Part of a small language model's weights: 5 heads of 64 (1 for keys and values), a variant of SOAP for these matrices.
Each number is 128 + 32 x the weight over its row's rms, rounded and kept within 0 to 255. Layers, rows and columns count from 0. Numbers have three digits each. The size before them is the row's rms in percent of the matrix's.

# up: layer 2 MLP up, 832x320, rms 0.133, rows 475-503, columns 0-159
# down: layer 2 MLP down (transposed), 832x320, rms 0.12, rows 475-502, columns 0-159
# gate: layer 2 MLP gate, 832x320, rms 0.131, rows 476-503, columns 0-159
up475 099:096165090157087094152189066119138134131151058058102163149162160180158166129146137102143122133134079145179127102102140126209150166140133096133087077094092141115109134117165120151166143124124132094083131131179116131102087084128138088125069169101149138143133059209122129140105129127111143133128099123083079126097110181141108160049080091131130181143143079097160130137097095141150088189118088140100117154166109081131156132089112093143109159089176174112191038191150126171134116113087131
down475 096:145127124155066107113168135094109090155123090099147127088187150147169148133124158173125097140158142110102164138176150102067146100150110127086132087114141094084147144173160122135113087158145198102141180161103147094148176146087145143130180126105064176120140111105170146126170098139068120165115149085083107093153113158155184153108141106133119093123187155179101115151149085125145139171094081148125156074110122132129091131062138104186190123112116164147103164185154153147110163091103156
gate476 099:127081113131139129106185086139107172092157135123123100115104139105147132122158113156149135129161125068148066139119129124151113120197093139180097100130059093093120164121126113186154104164099171074092137115161170048112091097120124092072143137086089136156116180160121164063152160109119157106149129097184116148114062172113049200110160206107094194157114131124098123114162141173129085093179120086068158108117136095115069058143143151083142126099091138126141066185109196155104169150126168
up476 096:111117149182123079138136094146092125146152155127104079136120197083098175178133142167143096150155203154184106168198103129118157118068098145123159112087088127118096126161128128167116086159107159159190092098136154138124123137090143173150127153081114210150142197076103133169115096137129126116099068083150091094167089137136129062097119070155051099152113129131110142141116185084117112105162113147182165154117092141144083055158148134106101131088188110188106145117148132130213165179159138
down476 099:142120152126116092148109193125171083103178121120088123152087166131139128167094134091107175150133121166092148180107105146150056128214124109090156141120143116138182180108183155055135096117178138129121146102143130107161107146095156101147177145155152107154136080101151166132138163167143077202105130150195128116151110101116151119133089115124133144112126135170141171127095124115156132112114133101125135120124120179130182169117040048138199103153130109073156144131167098089164131120140131
gate477 094:079064158107146135089124156109142151089169119070146115165187132188208103133126134049105129148098085119104169106152146146159105120159108119140121122082091166134091178185097090136164074127164133182157079154165174155162088181122105121121148165060153111139125117176130150172121132117117113118162152147103110139092137189134060198194113092065048187166137087165148104111109117116151092181168120097125069085126124093127128145163118120173110107078196110169120095102085139161181117136168139
up477 094:092122146130169126132125160154092135139119118118172194135153146088147138098117143075100097140143161077112182180156127108207141054149153162128128163081095183115176132140135096101095093143147106162157107129143057112140096177045168136108139103144087146107154106130155106161109191089174167132126192048153138096154127179113112146077097146126118147120072165167155141144018129124157111145125136085059111077142175124094100119201164102088177140128124124161158099093139065108149154150114165
down477 097:115120176118112166088165157136125169153143164160094152177181133085083178155165126104101089129152084084149090120104112138104161112140104156051141120112178167177084142102053120106098120102148072092140148136111152167088150128154117134095144135100166087163167100108123138134092137149088123090121136106188118105120111129107198140150162122118063182113061103128124168156132074143147075141145084110106136109142121149065106155116136209120105099121144143131154115176139134089149149076104090
gate478 100:135098144180188129139129074086092154186106164129131134110138085128111111137110132058151115179094149126094074156103119093099095114135080137116133153092193147197119131130144181131155167124072166124089078134157175139133142087149111126064114149139071112123090096101161150144074136112171140162143134078139090131145077069152118126145162071079083136164124079117118150072143102126121093156128104108047150097159073159072122140109109100137145160130136103056108157104142140129128127117129138
up478 100:148110152139139134141125115163034149150167077156166182120097026110113106148134153169128122104159116147121103196123060087132202139146098126160165123097127119121075087155151110143140147164186085129046114149149155116116140094151090180121094139160114117124139087144164149187088154120118130118092067113197158142150103082101094129099133157114158151095053159153110130110179145102143129129098127137117191106135132108115153205128150106133153131095079093099079153099137157130151166140072119
down478 098:109193174142134181170147160126110139081145115122151115189080109162120104128125228139166106223139136161142153154093183112107085161144178156136148149109130104142120130133163150177191106152098104124135150139127078202139156149132106128164129156169086129138111113131147135142093121135076119087100139125118088136113150187129064032096124154139157228092132139149069114101097134124118122112068106170119096129144082160103076103101118159123116145105101123112157113152129117129161061092106154
gate479 089:102086093165152123099110128103092120143122138134095127124073162172154132074102094159099080184086116104132122086106082122139143140046141169110123120206132171139103066124131067124216183140168158045116145121112166094119135166101161073127129111166108105111091095117145162109111205109115122090155126108081088106148115193126148148130106135162176128126107162143175137085143128128075124129111142118135124141154137127133097171123069156139128169130096171101154130129084155198101072207097124
up479 092:164140165153073116180096162192147108130147128154107114057121101096110081138182198122130162114116142167164103180142152096164187163160156091146123122075154155144117176099136097115100053128124087122143123088142095116144125072194122168136140177108138129137127166072147093170099084086162119147122123138102091126096120105120099040148185111147137152106130099117104133150138116179085114154157147125119140116106098141119117154111199164173119175127111076205132133103152110112142126097140178
down479 098:176125075146141104203102128156097059112202152095081124075181165095144101137163075128116103177109149138091110084156063090108185119116125069105130154173120191161140120119081120115140126074159087146146137115122201117130117113135212126163118172167106139174162123150118062106116158149081131082134150102106113091105125118109152064159111148165118123065112126119177173106151124169098089149152111110110137101080126135126097106173157142203126199155128094195207097100146153170147130114084143
gate480 104:095103117126191121114094091152188126116157151175053164148062096072103114174137124148082112114141171127115140096144138151130050080099167130172139167120126111137175145166136186154097116120091155140143114181112187073095115142066108098128177108118132135110122144141159150133130082127139109140140169117150142117153187167093129125161181122089114091114140157125102143149108121170156136107108153037108086096184123153115150129126074038130140154147146132172100100110109060119084118082118173
up480 109:050097195124200064118146174181136127112111089162080133109139106130198091186148135176090140115128182123107122106137075147105104114128103146107124105148097159144101179170098124150077056107105178101163129107205122111094146154096147127130122145116115157159097110197099143120054118169112129134123148072109141128083131090067133147146127129116129150144084192168164118109092142092086072109115146163151139099124152119110153103139159111153170100141138141095145142086141136091131131121092157
down480 101:063108087156147140133157079131125107139170108126108185148111164172128198139075094127114099142151110113104135029103137111116135090178158110103134102187110113150109098089124135055122132117117107119173061191096156120118124100105092142142169115097083092114121121152102150191143072146098137046096125150156163098110198119153059137150177082094111155124158195129161133143115187135135104129196114139134087149106133151071169073152115138102171110130113153032133166158129113109112127167177154
gate481 107:195101072125118074165073045143072118161161135109129135147171111143176148122115145068131088127117133122154145206133142080089107070062127099108045109092152109182111157087134081124169114123123052156107075166119081131109104135122126137105095111100146111151105133149105131154147146139133098088164098082124138144152113113099091075130156199158137114059090096168090109115123137132124154105095164129107105091188126104086143147104101136116098109127163112125155122127114097102106151143066147
up481 106:104133132131127140112073147148145086111125046131149136087133133103171168119175140138126077138111118088202123146034144084084122087110117114146163099107124105100196108101129063131119097112109111091182062164140054096179076134113100072146125174152159118118114099120182190139175155128093107145105140091098156127136126094093055146172139132130132128052103113145148125126132118110141188110079100136120126123147131092137169116114148148139113124093180170125174118068127112121110108044092156
down481 109:194131123088166170151118162142089133109142165146089145133114148154093191087154104234116125109080140167106142156114088119064142097167140069126142126111161121109129174086114108121099113090134132058132155138089164133140076122089121080155177170138114187102083125089112127179163125133069121169166147145133142106149069121139104142215092197071141162098104153170146096135135106105120170138113100147140143131121119135105147103111123082147115093128074130121132120186151136181145141127165149
gate482 118:130134185149108140117143094125134129119124088126065063081152136136129114082097126113135164136148115088075107093127100152112084139133160085060131133136096117130204093144082097123121137167141159094119070113109104089166134158122142154152099139159120131160132138171134123149097144148119080152141100069166170058075115077176186108135111140132126105127079092132142153111130138141182112190123153101168151025102168156139081160133066125104148074127135129071110090149146157116153065141121100
up482 115:154120075116146142155133183177090120131122142141159136120124126113150087152146099123115173109128097121129127097129040087125150152164115110175105110068108097111082118078169104133136127094087142142151168125182167139090143107114064142063206096133090115210177135079152124121070159114140102156134138149073120143106189103163068098153170202099109144154107115163143165158157126115140215069152099145045104103104110131173151153134154214143084131199111138137150083118073091116155195135111140
down482 127:142065097086165113138131141114150151134126154124158170087133099109206114157157102119141201141109143105060097070141083063132189135141094137107123115085154117115116126051164115149081068140092095201144179140102138104109072112112088151167169165130182097107142161128126166140133125152153176105090163193090132168131156113156123158152116119122173120163147113079133159141155143130126187089167125122063148091073113114117146103122162169095187088134089117142114084128142130171121096108098144
gate483 095:137150155133098118139129142072090139161097104136199178118091174166106183155133097076133127147131151124142110166131137128143145122122103132084145123161098184089147106092137132132100145145093157120107134112150042131096080136136094141126118129130174120116129127215094198119117125145175122112223190111121107091106110125125111178135113086113102167203212078162133159139056128156107087128112160189132032088097141128115174086104127096147121200106095144147133101107144083171147152103141113
up483 098:157113125092162111130123166096110186069108146182115137158135123134123132169187135078158128114125088148143127152183109124196147137139187079105076120130100146131119095080180142152119173113141090136182091146135118122163161113098113066159080126068118172129157173136172138115139140157158158131149168172133101115158090143147107095150171111110095143167158129118154146093135117157127091128083113180109060186187097072110150121162127055166143144156059142151168094132145117128154175126143155
down483 098:163145122175123112181128151128090105167145156107099158137130141120149159129135141143055166125080198098138041130134139128119172158091132162096152081091099096105143049164098173065136184141152068131103129066127105093150147139143102174134094163107136117113158119114124080133171148096091082129146126139144088144126164143164118087145151169154154145122104126128151170125142138111108155089165101127136177201131158140110174121114145126109154122126176155193121093124111108089141138133094152
gate484 091:156137101165143129071110128130140171127152117132113110094132121103121124150133134116155129100019121137117079136081146129158097143117138106137082120152160125170092190117128074142125159163134086147123109051134141188130167180183124156085115169092108134099098066174124100031152139113154097064121171113138111170121162154107091111123155188148094144140127200082114137126108114105111192115135109136112166125106146126114177154125160125116156088117107125126184156117146140156151073139118063
up484 096:207133068138141100132115095167087125084137193153130100162118157062154143147163119121086139093132096101098104150072170135111081155062143095149104115140125185107120151176173121123138135084159156125125131090134195140137093134163123141118177151069107104131053148144117149101169129160169095089155134059069131121153108183096126100123099126106143155160119156131106135183106098099145108137132174132147153181122133139142061179136116131063074101073140140154088077139147156072115155103150081
down484 098:159112205130143130116081151077124134080150117119116182164139124120184131146192127140175056097154126107128096212076178141075123145112100066155192089110112105153191085076148132091134109140208101152151161159154180153166219084152115144111119096126089130140150105089117187098118125077169099119098148104113143124132110168154146117088165107090105151150108080109141119161117099100171119177045076197100158123083135085140130185117129108102113093160096157188146114143131199120158111131128150
gate485 102:124098107129113083161120183080098163146129177143170161111218154153171123112120096104056148126093160158100088114139074062122107151104150131126123112133125119098175175109107146127109091141124103102082150143144100122138149142040125112108147125088124105064138107149108145145108118147193105149044118109130203152139106148141134135154100142152084074152135105153139120074081170080140147110109080151097128143108061188069140186162111061144082128152141116142115173124087130157107143135145125
up485 100:127149121188118135141171128102129111087192165119119095086124128104094166080124106129142136116170143156182151156151093146140165161066102156133090131111183088117136137096071075160148172130164095144146136133148105073125114135129107150170135134112184144083112108102123136154171144120112187142113068108184103143155122149164121115124032103072146172162149132107153098199124124161152073165145133164095170128154118123151128173091134106136162109105104086148102105090129157170132088127191113
down485 105:134131176217074129145151125108099098138124148130122156159137183137153138102118100129117153181079092164126141146167104146097236098115141117115100169135110197126111108078166122031116078129048114143088168129120163144194148200145113102154152139138120119123160160146137131123173167089125116104081110141172112119210141121176142117131175138104169186122149117166092143112135168124164167190170138141038127111084131095141155154098121156144107120131110149161145163075140129119176079141180176
gate486 100:136136135151083115164157152169126108121070157128108172120099093188084068165127106100112086115099120059168112111104145086086114155043187106121121172110185108134157146123122168096123127128129107136142097141103118179095087146113160094077096130150162079100123109159125144091178172159131101199121207150120206136150127097121124122072143149166127040145142120128081154081172167073092155147139121112111139093104153112155200106177143175121085099125080076139086093173104096132103095144097134
up486 104:164115155126134143171129164179157169101163087162108137153080168111128103144073094095099153152100095118090143117142125128088085183122158120085137111129157156139094153188137154144147096138141080176144114146120125115153138120095147185083146062140164127096127148117158147137187108145145161185094126175108117168092190092092096107076185127174137115105142084166097138114098136115160141152169106075061117120085148125096223094172108123168079173103154147150150159180179161145181088159162081
down486 103:106113145136174096160130098109081103141172137064142114169129127166139171160136148149173139204164126145126111170184169118122130113107113117151101093188128166161171093102144134115153095101147047145115119132147106147132162105052156145144149136078113213084145086107133097110109088116100141156118141107068122172105050152105136081104125054157147134131118168128178129103141149101158156136127089153146135157126094094138146175168119176208203182143103048189151103173113158148108149130107158
gate487 116:165161150110110118139139124085102142108150061144092124137112110135096205180117137155157103154096112101088121161125081127129143132156082120093176076142098131121108133170162142111130138120093152103154137086166098168145116141153135181079113179128156101125176154069141123110151166119081199130075101080187134180112112157146162109147173110195126190151136115155176134089121099180161126157148130113163111109175172138048084115092143169118088068143148133109121163102142134120155118111105105
up487 115:106125199104123142177115115144150180130141096043110166126115155155069174131024131128119137091138138112089141083125094154136133138170122083149108116103146150099132147136140135101109071182095187129096156190133070111129156112113127144114076227156111119133136130122149147151132090108157131120134093147160128118126082072173113125164152137100195176160126148107165153109160071140134128096058099131144105125174174146082085153089163138175116081085114086121080109145104111159224076127151077
down487 105:085143141170127092089162134125141168098121104080102175151093134099210189165055116147136134165072121149107134111140117161118170101170096098189163081139078080095152135171130124112143154065115136142156108210157160102104130104134095179159099164106141126168146148134131198150104144163090121097071137128137178153133077096182141147147146086168124174157133044178102154075140131144155164144150140083142112130105122138096115119054118111193151109092109080177089186105086118118102125109131157
gate488 098:206166121111190153180112144135107087117137057122055122158152164137155147156135139131084082178133143104124116080096068225168107102090117133066124141094115128168087142152082156108151116154160192068084154141122097062112167146108158148128197151164149125114175099132090140090063133180072145063125144164147154128146133156083153099134135183100119157094151118129128141132127151138122111115129127133103148150131151104152111158082213039128135039147143120161158148192115108106101122188121179
up488 098:159176163087188142195081165123174137104128127103126083160122177083108135119118136137047063197110148079163092076076117141131122117089115135034085130086145049156069141146102092120173107135172115097110103149106081124111160136068177103126119118183170148104151113106119159159151137172157122116085175141145154106135113082068149141116146187081132103104177103108132134062175127173129094099148119194107139155114163103171092106124162135112153127156032164173119133169150158177153111136112151
down488 100:161201131173194116133069159074124162133177139142131139143153147156134096165153133063100082116143129140096129114129142097076131098110133164100103088151145108127113078143064112122090200109109148117096101141125110121079106181134118130090136111150131149125156115108143171094090126144090115111130104094065152193140164122138166128155138146047063152173147127120128097166124101132078065120186078077120127109113115124114126115114163081122206087131125098168130142128165097072120118160178167
gate489 096:149097128150111172114103198181202161146138100141146123153159142217118115048126123084138141164093133098115163105185172100109065135116114132148162131134140109186139135129068128129147172078090130147145136218107156138174126132104139142140122082111123128070127118098103104152179161132153131096066147098116143133144155104069110093089133100138111124166115130130101134094156088130170084116150090155145134067167142141159160098130107174161116127083100091178199193151115086152120098098106117
up489 094:099171119129151182141047130145164130130131133161144128137121111100094134112106120116080139115061149119166127118164124165092147076193123115106203115189145161136088054110186024164160128153102163163156071123176107143084152122098116180140157162160120131139136111095149114084129117192133121089106142172097093144129112108160058139098135078136070073126084125086072133078156123115147095092120174176172142110138120105110137122125107083161110085133103120183184123140133140087132059075126122
down489 095:084074186155132114152080116108115220122139132100122100138122100062163073145140127111147159087101119146159168162115076202126174105099082130097108113110110124132095129132139101086060154153120111129148137157132115148136085170103172139108119173083142092162102084142136142092162137094137181154093146125067195200111142138131072134154085147103146072216128146105135126167079200134147130100131122112110161128113180108120140127122185134140151164184149157123161087139204151073122160130069121
gate490 098:166146150117115083154115112168135120175142057154151147128129170093126123121064086135076108157136120160144114109169177124149083146128114173151059172097105153159166148148092155134086140100142133123150166148228130145132115071086136124032142171147148098140105147178095079120133065171123154200133034177125147167168128134143176140091111151132158058064101100121167140109149097136124126148111152149068154125108165114163151103086117124102188150169139091087181123166097163118144133152072204
up490 094:096108188082124115073150113150110122134133092088127104096120157125087108180170141166132105130131126128152134196104141116131113098045124167151100133126119134109157161135053130196101146073123105144140122138087106198109153103088127116108154158165092114195049122121119123105101157196127204140161131117149135167122122190123088124091117143177135123126096085140109170049163095135192159209085138158079119087142071164131143102109135080098144113088140108127171165181152139172111108151097135
down490 100:093144086157125135161150124132118197104090133138162080157194155145219156069085175134180112095104189147082137128108088101090165125089205126162125121124153119152069088144144140134157165204117124116101073103103115081104080121139135160136116103144158189111157067130129139142122171083070060147160169104126106087127146087112165090103116096140107120158208160089133105133126144142138149097174160092133163120131113127130109179195128227199105171118161186111087117085106131110176166081157107
gate491 098:149135138084133111206154103126131205106122158101126136104116123097159185087113169174165131088158074119134087200116132119129155086126093084098098145108187142154107164119104143126069078116175096108087100104133117140113149076105154074091121136146113130159119154082126118111147178080121145112140116167137106079130105126141130086090124154153088164153120071161149113099113169154158118162140115072168135138112046084154026140108157103111132124092098105133103151089088147070120144140178147
up491 102:158172119135127150121131079094154179121120150105118107125156120066154063144140105137170153125115142110099119148128174085116104174138130075105082145101129118189065141092127026160139125076164133111073089082171172080150093082153178119107140183068063147233134150191098143156125111135211171149151140153081119070173099150182091146118136112108204160148139092120115116170100157160109079043126166129131180135072119108135100064083123092125132089116087093093152119144123097177141168154138134
down491 096:127190129093145128098152169074101141097190188162086132131136130137184134087153186137166085215145142079126121169051128139132134136132126171124117151162126150138149121089138108157073112086107125164101145157130095153075123181090144110115124098139118114119119112158057096095106098146110052172101113114127157136136164140155117156205125124190057106102124131147064128103044119088135214139129194154122086120134118107130120134109156111177130131160154185180156095133170097109153131090100137
gate492 099:086100102103097117112107063107126130117129041088113122184127098149155158038146187169109181162143124103146132176084136116140148119135050130141104134117176132130097143099123166140105111156108145113124096124166105159047102173101175140121164141140195085168092166130172134155104149123109119157202094104058129166107126115127106164067125082184195162083133128165172169116130105118176141122123125151133142128089127095043098130140118140172175150131140166203140112133133139150092156155127173
up492 103:099085104181086079142068152134135142191116098108125164128106155127124155143123116157150125194124138083134118106132090125121145108135174107116119107096105118158177114124118175139145105131111078158115125109148175140054085123197108116163115140093096129136099122170161111126146117120150127092206119096106038152162103171156110108128077182146066054048140131145151105117104145120149144119129137170149115161141168125085133126124145161195197120116125080101097094064071157139068162116152140
down492 102:163089147097129111147140129136140145118127151192100128110091115142112084105156172140159113088126130099066174115138140085100113190145129172103177110127166117109128100117093134121123165129069097085087096179098118139120063127177108101147141122147156123116132130107187145138123145116104131157113076145138125075110107081033101110079060133121149131092124081133129124091109126121236130166200091135139070138140127181174116155128152124121103133158157142204088131125157116145165164145125129
gate493 101:146139176115136129087143128102139079189136067158114181183178146188132182110149082135125135110187127122099174051135131084154141187159157143167117113146123145193147141142131084161114174139142142156107151165156165159191084121092120153205197103093159109100114095166081151113131064128129101175159101117125098125121126149183140073121092154170165142109168069107135083062105150138108127195182124163153126159082121155088086150130089075131117136154187125125122069130141130152155129134128196
up493 104:117125157102125100063088150090116143125127156082122147036159106111153126136089126086117143122188069134108104112141147103140162118112090161136130102096181137076161199065137228102120158124138137106128131111123124117180149121169069160087118172178134096118100148122108125159079123151176120159065133086137169125169107108112111145119102103147122115110128132113142147056150075093073088163098079102085139097142145121124139136119162096131109109186106072131147106096086104194125178163161130
down493 102:127139095106145166112105155067114145111135160123121133144138114147103100174132095139188193092154126127151086124123145134137161114151109123109137152125114223164129146107172141121154111125127181157103121112190052130107161143126157101124097140144145101139142140099163113102129096079104115103146141119203057159143147136164110151080116098131069145199124083133205155150141125065167175054089159090062119098153121192147095125174187152177141080086202100101106118139133115154157107115136161
gate494 100:128120137143120075169141092131113076107143158111128152112055131146158117165095071132146148140164149183150147107128067141138119147123149122092093157080101096098108191099131169066128113129160132137107091182146106141129107175207115115124146160113155199174144094150171180176159049153187114179129127111100186154137160126128113137161084152135142177124109165148183140145091158039133164126153120137088113079164157097172166090127106178115107090111140108176085129103108110164082077059136098
up494 095:127150095155158116115113123127102208111179137098145157109127171136190138148121123095064115201122138143137141120082108096074105112136118112094118112128126153149137079125129072099131102155121150056085051107097184126142093135175133106126113136159114108123117160113123069103130127148127089131093100139134082102174130120066095139111072110169122159177163137136140161161083140182134102173144159159168058127124123179091166152097196130070102102173160170133120114132106098080074140168141126
down494 099:127101132140138154085217156156095151134130135142144147166129089154160171127172143119119143125119137109116171148143115164129090146093153185217099112142160120170172126191148098098121092142100109061187110195183121120049140107089150138095074180114158054112108130191137147099150158119130131105141139152073157118130119104115076085099095108155146107149133138176091150050119103120103131139144121101143176195142086203063174147092127165142165103100128151107108096175125099173167058149154152
gate495 096:145118147176127059137100163130148060170163089166137095150109127114095156093083159136196172122116110068101105180099041133113099150079166080139142125121105151109174131128138126131076108114145167095121179106102142093141138128115098185136093139080137096099183165132094101200129172137128102066113128162108155143127124072136071121112128176087168143129172124181143108120137131125176219076148122144134126176118119205126122134169176161139121147144188149158136084157097090138139132138098144
up495 093:165118137132140068083145183141109084120159072147194173121068165213137179108088203075159142106110103113216156205151107103131057163113086106138148147143118136151200138169096107110116125090126178157143131117129078083159140137061113183135128151082178109137115128150111135149138087146126145171107118152130110104136124112106060109153171195114165145082158189137147116080159148144159145132128151127141087119132131213128125171124124105115136156124138189122180065151136121095103124153082143
down495 101:166147101077112111144133131188105118108115109134143143139074162102157144168171144140124173152124080157141100229043087069137131165108121093118101173135169167154088081094131080100123110113129090154146130127153120132141157067133106127176146103124102149140132099142093138240145050128117077121164074143082127110138123088149082074121143112094143164160136118151093162102094126157112156131138170185112168190165167148133122091173111126129098161168187090117109093156089089132178123141143122
gate496 108:101105153140061134123119109119138128079134138066176162155183169103072146124120136126074150107107155200135165117198146097184143134153121173098164145135088130090150171136160111118116126139116140123161128176075090096131105127067111137111107086085127218125111106063113146142113141147084130103161074164129096198125139190098201105154173134154103153131117132134138097159110126173142088120210116146085118141169170112155148129049096143116138159126088101158176156152120092139141168124075117
up496 107:131096144166150125104096233115111198106151132154137163141098156079070124098071168144122133119170131167120120138114149138141136150131126166139135123090128090099121144122112107134149142079116122135182125098122151080160163132097099110084184129185118168144230055148153127153124125079085174104115181170152155164145130156150073152106083116194153087134143243160092134141094143131163143104134068103159110175162116194140111123100112141111172109106160157154174159153081115127099170176127117
down496 100:125137148101135126102067115138081136142121074069076096142166088114110110159163132152145143160134212077121168158077128132095095110069180091197080135152080119137117041137131124142168131170188144110104107061151100148164106190189095110146105154139087112165170202075141082081090093071140153082154142131095144111089136082126118110101137172099197097148141099159185093109185177151141097077124072143114112151124091157149169104197083092132110145104146109053099154123119107174129169123141163
gate497 097:124180096121115098092133187123161143138128198114141106091168090084099099132137109137181073152085164107098122146134136131159161111115114126114119098042084105087138117091121164100119148152093127102150164161075137130180111149122107077098109157132113080133099080148093175073149112172102119142137132170133118152150163114117095112065083145123155120125122081137146113144142108138097098119105123147144067092168116160095136104155103112140057157119101098084125088104165128184166165133156132
up497 090:171149174102172145156168144143151077114142161141145158158147117120133109148123120125148144212109158065126160129150135133123129145125116124100131132151156092144118145055112125107142179108152128156137142099090124105079086119089068123110077132149158157126161087174154184102139122150149110157176165220174092113157176085097111119064049174090153143117158136182111086137112081157172145177140175117173151134138172072130176093134113104110087197098111117131156143106190079111156163143147078
down497 101:123152116108160124116124159139134118102164127154109127119122106124152106163093081096199145127109130152161126093142143097137117138131174136081172067164117131163114184062145166121100157175076118150203150110104098084120136090131095117082089127173107111081138160157091147133093092142172138104155131187119167125146114076074118177166092115108109172093140085143140181129078145113131149160157164138131150080093162129080123162123083093104158177105120189112133132105131120179119138118195084
gate498 103:180164115059101181145129126097128084134120158113100093124164057094095141106140103138101127124088145130063098072148129117135091092144095140104116129128193124157178141162140067120098177126121175093088162122147181138090098146107113081143105143120147123161185109151084146151144091110149162095168185064086119080159116082182140127165197055109123095116119134137147128116095096093148132135126130097102077103153167099132209143183131107161090115158107151132141134124135082163139184134137099
up498 104:114154109153091129153140100094158152120155162148149081134145066091175081170125146113127111179073086089150082117142133102103135160172162142107122114137173130124126190115078093138082123146129144139145177200114171087088134170152117107155149155096111079116151101110137161148137115102157143122157130135101156129122142138148214194126150122077130056150110121166102062167107129136147101120153170117126119078114128053158137116156105074105155122146140132191105128133128105149085041138157174
down498 099:098155157189093136086141166191093074120073152109117176114181092133172147129145115050094150151067092128170141109158065107193103142159055112125146129123156149073146124180163096120088100123163087114127128086180160186104177123103102122130089151076085100158143153171110128154115070051117151134135125064151228118110121120129094072129098113170102142131119158121135176142112099107156103137113152088173133103091068104120145165145146097187077097157136169121130177154090143122103142128113093
gate499 097:140167106096089099112132181092125154148159143116169181153159125134187157105147108136151107145103167133098106169065108194176141102102222121133074119147170078110160116098136080127081077122139133089099157143134121110122120100081136094139115133108174080177135119151128078076093130160103121134178149140167164119087155071134132147106085115092081183100112122110166095101157176080059133123087116093108154087161101143144118066108147102155065157122085119122151138132140165119134189107203169
up499 096:119163162167183177203137141099201111064114116151141075115103137097092094140086161126059157107122079124161119131199125096118113136135103120135142122133086151135121190118087141156110155077099117207137108069134175151100135113110123193126175121131136135060118086101122112152121116130162110117065076135140110151182197156138135135198150122154125058151129188176074136177107137097166181109181136177107124141080152107105101174159165179128134134117125073144107188158076119125132110135118131
down499 093:130085111131149100095157189120094083129109181117153144101129085111228167084144109162117115109153161133158148137114149159193151103164159135189167094104136133169130152133079177088136101112111182088110156119115114107139120113067112063099173057090123106132105134199153116151160103158085127140149164164172127108142075108117150159147141122112096146141129149141129157114053086111084113186080126112148105130126108136099143108138127082053150174105070189120183136144147159092109096106130054
gate500 093:136176105160114118135180173114137145178144168157117120133132125148091110100111153099109053110135158121129120145135163127157140192154095174168140133162163156137161131158116088131156135119100069113085109087093185080074102113105088126118120132131135135124134145149145094164125152112147166147127143125144146128109070188068095076121100223107136111060125089092139196126090148152104111123120150122129172130095161199181119106124139203142127157170155131135077156078127101150092158156098139
up500 098:168088159117144101144166119131146130150155112102125143114117142085172147152089096074157154089142102159136167056104171071165137138213170123110144188145150135105110154153201211141187166137092100125180140135127070136167145167129089139096073140164096177139174063107153143116128133165181198117118115072163145121118161136172130115128123097068117131093154093109108165100145038116137120082135122148080140110161193132116123098168157145131124193113100111125101117151051134135121111132154084
down500 103:109152148140126090157092178100102150185121148119165124060078111117144087152175136115151096183114163163128134142134101149097119147158071137128105117101163184156063116087142147148167143159105182144106078170088097119145143123131065136120111138140114108142148085126126154155096132224026125148158103117125134131096092172162112154091172134161116100155138120085127173092092073117111130063187135117128154154068214155122143058114155209095146169099108088119059134133067116118147143108127086
gate501 095:141150145133142154110163150176058143082148104132170099118131156112160132059113090118118129149151105107102084159055077143090098151102192108071154210118130107196128155133117140176083193111144133117140114207111148106115101103131139129095084162123091123111167165164160100131087148148142162140075150104199128116129152065149138100123122201115166160114127082102136112091136063134234093096097119096072121141137160110091132082147103146078126148119145103104102148108109108137112136146098162
up501 098:128061145149119121122121131164099124155134140131184170110135156147164115136153112111089063104089123137110158166078129142089171139100082100168133209135057134199076188156152115154122146109136166139125128104090118172166122123142103112123167156079045123105157149133186116128170176084155231106122137126149099133111156055117131161087091116108167117090105122118107129108149116174127109116141131093089112098137145152126143156195177125172144158132118081132148142119148161096115106155129114
down501 105:140091082146109134149110117065106076162184113174148137087082116130095113149143104160109125093127139176102128109137169158178165142120151159056082129068084086217081152133114139128128087094094067154111099090087087156070139121170102114096095110129113130100172078107128078196141150171127105141113123144115134108166101112124154045094106070102059144112121143160148107146092145200105152121118118162176122117175095168136062110123177137130151124128120091146131147129070100142062078117155106
gate502 102:135101129139093150125137151084105106109148125104116089139154151177113113136154123157102133150137134169153118169137128178119163147143150151140139066106147121101149219102121058142110071131113142171081095159079199130137123142127102092117138136149136080142070147120157117131096113130093121079119149171173080181057158099136098131084193177102159133140115154093143148104058081150132104153109094127084089155148086208133106154141138138128150141115123104155098117141137110080146166106131108
up502 104:176148135163154123100136062102098142129115136108123130132156067128145103124111130162136143124073128136148164164111138126159112076080127143111166083145186105117124061140153066052169190081151169131144096173133123086051142082151188187118114142136085126173125112114157130072112115081089105116205160083110149106137049146080152119122078153143100153135133168096170086150124150136152118107177198125179126187115101113112136086087140137111140156166088062105084122098105132145136118089142124
down502 105:176120162149133145101165114155138150095161167132102142151144068102087111119198121166101153119154071160148106087112133104160080086115114218140138126107109112121128145105128082097131128116156130141109165234101195137106100086141139167133092166158075152163111123093135129159146155081147151116105137086130129121139140152173132123119082107159045139101169103081162133113134107111191098209117130120090049143123146095151087127166111146113097138155144084131155146170147173115124129087121126
gate503 108:104123106103114098131111110112149102101053131144112167135104101127121173156168141140087110050144122096136131124124108041148096129109116175115083096130163110123144143095118144131140077129141127132132091070122144133151126064141101162137106055109205104198167141088090090125080169168126127136082103091106109162162151148134186106101119159155110152146171109164123137135185132169084082172160104135169133114076118116171096094152098139069094137128123110118189129078098171131171155232116151
up503 104:134112164111156127099112101083098121140105131113124091131118113184158165138120147073122122120143153129135134120153115173179114107044084171148122118083119085094174174117062088155098114108110089088117143138053158106185127131101143117176146128205160090117123050200129160166143143122148145162119169123175200114077131064139058179136101124141065078074111153103128135190126117102177121097111188147139113136138175149097102175199154152160176136167152169143135125126125127113150145136115160